Each number is 500 + 25 x the weight over its row's rms, rounded and kept within 0 to 999. Layers, rows and columns count from 0. Numbers have three digits each. The size before them is the row's rms in percent of the matrix's.

# layer 4 MLP up, 1280x320, rms 0.0789, rows 937-1017, columns 160-239
094:501513496459491464526495540527501521508565490516548536513498519507460536498540512503501521454494509493510500470509551553497459514492474491488521491484490539495509528491474486486528481526463499485516498489529439478482527559481501443495486539
099:464495486509466517504462497480530529550449492505497523536456542522520500492504518471543476510471541492523475506448539488500466451497536540490510498413469495474494501492467514484494517498520456467490485499526524494470518502496516472524525496
112:509555487500497494501483523483499554466507512482470521537491547507493497528452541521523490519543508516445507528459527503540491478478502535502521476467523478503552498486491491479492534514488478499507523510522510510508504498495486506491503505
094:534481524466470467504518514489542501520508516477541502544475505551482502522516515497473517486511474512460513521504494526466497502526494507538557473494518536507473519482482527483532449531533524522492542517503478493489445548500508495486509476
101:484517509517449442521463458532495569534565461507541491519509493500470479509462503510494527516454566468484470463512501506487490554493493511461534510504477478523496503502479499504509465498475487548511531541479510465461497496517531506516506483
095:464467504533507480511514500560548475501528558492457498517505502501495473502502494478497518486504497494501493532492502498517525446493490538448572490476481486452472501496474433486490520506503482519523515472500495534488517469492511487507461459
090:549522541523523490497468505491505505525559505494449523492545527532533492490474536476468499563454482511441543509506498511493503504482522489520517527516446529471458529475474489523486485501504487501495483508482475502472510536516533467535509494
097:461531494506471489486483529463468541465527547503509545479494513505487511490525487531455553479531507517518473471482510491461484521453456502481477500507481468504470520486497484465488507524496510506529487504467504459479512517496497490520507527
094:463482511459502488492500542511525499525520537468481556513510526514511488501495536512536495484483498524504506483519516489492532455478518545507462505474479453513524476512477490467466527510490487500513508468462532474524483502465509479474505519
097:481536560538463477468503521489530513512520547494475543529504494497507511520513482481480535494482487516507503490517538495521491519497520504461468492489487518450509508503467459509540497540524512486471480504513513503434505504510511498477549548
102:505536549445493492469513504480507582522483500545536500519473497509487485471482529490485484494473539481474476531491532474543519478512513538494468489464501521458495511509500503486509489502511474517457486568509478450535474495487513506509523500
107:479489498489490458507490529438546505469497502502532504471481506494505521491486464528513496502487529477422501500477514522512469506536472509520467490490461506478495510512487503486470447486476473486529518495513494494537459492478561499500530519
094:488474490487509468524515510468542512531518514543473502503485472492496526509538512466519508535457571507514500567502509487509527488522515499495501518488479475469479467485504460545552458518492491526518495536475510483478516469517512445503473472
124:512498522466508500483510490527482498494529495525542503464451502547468533466518513503509516562478544466489473480517534496488493473502481551563492508462503518509489503467491509494462508470507517497415528480501506498530480543482541509504521480
108:518496534481516505465463462525522492480501514464497503497480548557449531500513498549505509471490525515498486521466490524468473467503494512509539490511473479504499539470476501501498498455531499482511472506484554522507508546446531497522511492
091:474533492481505487548497501530540499484529535471511527481459480487498474451491500448475536509491489494494475495518501537538503511489490527514523468507495488503516476515536492492487509497471508466509497475484498531483498495449495514448546499
102:474497496515532445563530491491464501521518520508526530478507450548515534497504513480524494498478487529492480523456497528531494499467493491485475476460488478508494530474506498497535524518480506511470437494494464468493500520458495504534476512
103:516490468483480493487531511492478525476507489525529544483495528516502511476505511503500499502506515457502524498517490500526486507493479538495513501517416511523483488492523520522487501491473453525502488484491507491449487544479505473465463464
108:537478510524476488488465502550487500496552502479523486501454521484452509516502513541489482511516499467462539511488539506541504503492500512514510473463514540540523474493527471480545518492521499503479496536444504520495494524471493491440488454
094:488509473521469477487523461536518496526520484519461510493475534507481501493481543482520516503522524534519545517498538469561450550491522520501483479484466524566508490491478528466487506481524484511485441488496500518477484485514455482498512487
083:473503521467486464504487463540506521504492551534488518525491443520480519482474507479459523486456488461479506486500506491490498489474511545462506473460527460507511475518504502446503485496507474527540495529527500509516487502497512504527521532
102:474523505533448517518528483524524541514516542511533533486509522544506495525501507512474517520507514546493453501474521473518526527491498513474538456500469454565513505485483480485499515469473467495489500476540459505481521520514516468516482475
101:504504506492503475501533499544540477551514487494486500498484491548473504527461485500505511512506509503473499536478494501468443429457480527522489483500522451494490496526494520504464501514488530528504520495514469488532485486525503518487486464
042:510497513509480479487470484501483535485535482527508535513454534523441524525496587528496496507440515529514499537493533551493492514513466543500493486493497519527492494471477513481511473488510493482464500512502533493454508540464529450473462481
105:498554522460494503524468509523510527473519482540504497511477503528458520507539523499496489502511523477447522471441529517495474531537490504482496456473479483525509498506449428489509514491474480496507451464493526516487531536452518511488523461
098:511538489497519503484549507500506489541519529505531523484464483528454492522519491543501523459461505492516488514495507509474494466552488515512444475475504478465476504501533499505487486472466463496522486529519498517514547477474520488500500501
094:470484451494494508515570531494522482555490510506528499524465498494508493495521476553513483490515543490507498505497527503515447465472527490484506475495502519486473494440480469446542523459467516509498520492505507481479497492526487486471527457
090:530524483495484527499525478464481514513508509496473468504507493492506501549541531521429485499506513513469539503509548502512453478535499513440501457506526485461449507493545472520528521511497488479481500470504469504504455466506492498490534487
106:517481469506509480527560496541487501453503486476520508534488499534491505536545543519485506482508543477495516522488525511488486522529518514486526457466523502546489512478519505516517465513448513501490499517500490516529480492448538481524516513
104:538520523493508475499513498512481513492514504495550508508452530498480526472506518492495505523498545480476462512485540537493525519531499497492513489472519478528503457477488511505477444470449545481487497502536473548500496548498517500480500519
090:521502459504498496507536481502528527497520531492544531486513495515473536530572475496479501508526518540515504493460509505532479479483510509500468469480504522510468570446514484448529532475508485519490502495449507496484550516487510491537472448
095:502526474471498492514473475515540479515514545515551535508530511540451532425510511448526530518512529473500469477515555520504500548527489503447490513495461492503519554462485486545499489482523485499502474529469517524479485516441505488480523499
098:512519495496441469522519535504465511496555513469440485517514555487508528477508528538487528554528537546466531543504508510504517505522550511495540465491509482515484525480499471532496514480462490515485512481465510462490504469482511461465483525
098:525508482529503505502516499478497527519509545513492489477437509527429505487518517509494518466480499518485491535506526529501475468507509531508510503502504446452502511490503513476512520487517477505471492506517507548492475519499475438478557515
091:523503460530518464510537499450494507526504469505536511458463525519500519488472489486485474518504516523497514563506517544493477475517480482524528509488491536538537498481474462491472463525488454502517517474533538478480487517483512513476428505
109:503520508477513458497529499507554514527485475467549512523458526507499477544535501512515488467501482488465491492477488550504542493478468521480530483476540494483533510510527484490492512474522506502517507522561552495507493486496527509486480497
102:514543533498492505531545443528479522515580457509538502485474517507504511486526519488470526464518508505507494497514483471489490490513481542506520504489514526498488475481548438511519482514483503514505466518512526471544527533494548526477482488
096:436528516522510411514471532469526526496524487505519510480501495530510471505464501503483528477472546490507483552525501515491511505474512515533468500440496460519497462506503492467505512506491506498496490543540532482484524493445497546500485507
091:496515544492526477510545487492547530474496499493502512525516482513482505517467539521475514524478491476473484518489506576489469545495481491536489502500488515530513549508515500533519510457519505478511479531506546509543500513512537460539506482
093:447527484484513501504496468525505481514498500502527547438483501485460494549485503464525546522472473528483541461528481540487476515485514536516496510465507505517513497493525490512517526498490465512496522478468499523479487528524543497503501486
106:513513520504502502450505489525492486505496518542481537538494496539420490525479522470490537544478532513514514525499497536524529521488490475429525506480473497511515494508486519507503525501478504489488539492475518496493503542512445492519501481
099:493541567520446531526485502498477495535505503517517513558475473481487508546501493510494494523476562459518536548494536513519504480533458512473537460474499490454495500502500494511514502479470493446527536530523477483463539489449495484469474463
109:455544457499476492525472461498527531546562502503468498455473455522491543525527508528483498513526479481452521505520471570486465490515509535502495455493496542543456522496552505489517479504495551505490502509463492439510491535489527496536487468
064:488481461465486474508533554496527491522512470509500541486441463511472473486499550480501489512507492531477511543434555504503476533495476512520473471456504505535512496458522519514538496527490525531538470507456482494481525516487514494500501518
100:544531474479470516511534532479545537448497511517534481477507495505490472466479571516499510525489470500459508544527511497479491490548503487532501499512492511522500509481554525537528466449480479484451519507508538497500548532517522487516458485
093:514525488465481476539484493497490509516526491510515543492526509492414536547507510521484512486522524521473545510476509565506486467465518506494517477506527530497519534512544506486486558486474485522535495514518536490522447506503495508490495465
113:535488513536511510478512547503535525507510466544494520508499459510485481492514526509491459499506493512521487480478494460513468531504501516488481471464496537457493519485463459515544494442507505495475550540513525490505499516496486481516496471
096:526482506464490497504513494469535496465527507504509515485486480503472467485521518482511494477513480513500570504507549524515454471513492518503534512501520490497490467474481491487522496515492510483459495504534488511485435487522515498511508512
095:481516485507454502476523549516466486490480522475536510504486490498480481522509500564448547499481558488522519517510494490515503503481475524492507491466519522536512480464469476481458525490439472523511506488480461468502542487494533518499436505
048:551512466504500490499506518520477520512534520496525569504464486544503530492531569492494501549463502560492489496431511523506494500487444534510487485488500507528501504465518512507500488513481487510472495487494510473487525538448521460458457448
099:490494508525525442488496549484505487493547541460470500528464495510501503516492522520501501497471535509494468496505502557506522502492485543467469456482530506469500490496459464486490497495495513503503508503510487492512503494503512467504536476
095:505519464526507510495514481498479509508532511522525514495491520517468498535483493487491523508520487534497517497496489484483472494468498514448542497436505494508535482488544434509439503489452485464543517530521505477462516527508545506460481476
099:497496525461499482499513528484542494464471505520553510495502490527459540480516499501515480531464500532472461541515480497500487479473534514511505489497525506480503521519495498518501494454494525469482530507516512476491487540497560492474485502
091:502513467500564457533499502552511511528495495480493529499503463515511526468513500479501532482507518549485523466534510494494487497516476530458473468431527467498469477462507481453503522480507468495500473481479562502522500504497531495475497517
094:519516508473512481508523488525461526510529536522536516464500517521498464532533529486471499500479490499464489510498524490478473498473493501454509441477463523530516503506512451506526462500473476479493468519499505515501515515517516472541496520
087:545482478516463514501511526493521502524488499474494484476463483485506474450546489451505514520505507458506522495506492517463470502533494490534500500501486509478469483496505481500475441517463503475519483512489459473490513558509476507472476509
099:543570544512504460481439482525528487506521497517489535453471447494476478492540497506511483498492464475446511483465496528520518455527489529471514510489514495514498496458476472483500492504492488495470475483479509524515494480482527509484475497
118:473505492489528500516516485523508529535481511473475490499472542525494484516460552489533485511503497506459529492514499484489490508552491512439530489492482530497492485516499445484508531487527479497493451513523513472477480506481485498491467479
106:514537489534463490525493496529485498542516502472551526456497467511483559506520501518495508527502525519509503495518519554516486507549526487465457470496511484485500511479542470479496495479440549502522522536525495476490543517490461498514494445
096:447501532482464454475494518469499524512514508490468525541507568521477515490493497483473526441502528445504497550490505532496511510490514505507495496499549536484464489521520474478539477529487541510505514503537497484506485516521496413546518467
103:511520522530491478525555513491478507496502503549484515502479542486498506520460530524538482468470524507467518530501514504524504466467532512486521465476503498507496510485508473520473525491475470531495496462522420516516499475429526517512482507
100:525475516532512471534495486509509506523470490519500529452511499577508518528502531475495462490494496485456520497499512521561474522515493507455491475463487489521504478455472518521500563502504528491493522511503488495520501475475493490485470512
093:528556495512483486546503486513478486480503496503480487494516462481470535513483570477456504539520509530505507500504542533514465459520507511525509495477490531513481483510506428496531443501528490478493464517528483454478509512477479466527492536
115:461552514505546495520472494474496543491515527517546531498483475538481490517474516472500521543477484537496488544482487559480521497486492509505487509446495460485499509512527507489503508517466518488476521502489571506534516551480489461515508509
106:484541528502505457496511530519527529517515488492493501526516477520515488503491549526483524503490556496466523528516533495502469540477459504507478461417502552526533459450524478450501493545516493532461493507535471513480505524485489491494482513
100:475565554514490509519490492490514502449531493533509529497510451487488558476513505482510543532477484478478482525528487530537473532485505480490487526486518520502532489505522474470573498502445472480499510467475478515509536498474482527511486537
111:562485498493484492528478472463458527496540463511509515479499521478495556494525492486464502529507507528471497537537510485488463475485508478486502512490489534526487480498462510502529481506528479498467487499462491506501528505494511509509479482
093:482514502511527509539529492528538510471522513529534517526488518550504495513483495524513510494434496486520509482516506469517524469496480502475488484487459511483509443501505464469498516512479498457509472520495472486508501521482493484503492483
098:498556486503514447484493519473481490486490540486483503511474485512480508541498514494518548503461497484500490545465496557512527511521474520521505509498544507525534477500489481509491514509495495471484516501447498494463530515485522531488470525
091:523498479532479480551522464453535494509525572506509542491529550527493496500488534438492541510520486482508507523499473528514493492468505511514513510522489499494490509493509482490491470498515483522468527480496509435510519525470552472458496464
089:526536477521465502504485505531501492487500482480514516473523457496475479508536529507491512562536492464495513474508507493507456525537515519468543515498499521468523525443471497478480557476501484510487468536509502506508550539497511469511494530
109:491515504497493458487466495477515521513542546548542524486497487536444523495470492522483548458476504497464505526442495492521493491478544497474511499464549467482542489507515517464514546517516507476481526518520517454507490549482525516465508495
097:473498484504492465536459461461516503471531488509503531517495528525506518523531482512556503524483523468494478541497527470512467510534508519517511469479455509540497498515491508492525523520488493461485491497476505485466491482503530482490479527
106:477518502463498434496522502473523582455486492503528476521450521513477510481493518461483525511454491494469498494456561507504454534512470504491505443484537526489477504524537542492507497486486484503494535476542519506491460494490482502480486507
114:543473522499492519506504516509533497520496522536472529494470524504450516500513509541536541483483512469527484511496512478510485527533460513492488499498487491544506469442514534482530490480471473526492472491495502544475540511497499502426490471
099:539485499472549502479537491513486556517496545487505517474488515521496497538483522503507515491505474503471457488531486494481457461502506512451561496507453488461472501500512464505470478510504510495502504512500493494516491516480574475517521489
096:525514494492467526477474523507484501507486481520479489445516517522471507512505495451497518524501488478513478525475517530486494458455499524469489500466493482468541532444479501505488513537478514497507541438491481500501488545512465465487484456
106:486510496455476483505464492527479499488535504484506510498483476493501512471512540491514533519486484484468471535490549475514490497505547509473500497492486522478485480504515472480513494515483529493486487499507512511465514551510500484509533495
101:513498490502522508511521465481493495511493468493481489502484437501493521474502549474521520488477466518478465496480503541493544512432469528483521493500503517550528542476524504506460499472503503514462481524507518499459497518449467507509479441
096:531477532532477422536508492516503473508514517504510492504519468516476499521501517494459527449525520483527459507495536526504505467484488548472500522481536510513463525504491493518510433500523497496529526536484471486496530486507528500480520500
044:494531451461476454515514491474492528510537515495534549475507500530444517521507529509495494514506532518483507522494546509517527476511506518476505484446459504517513503444513458511509461517458516503520507508486496511468512515440554428501508488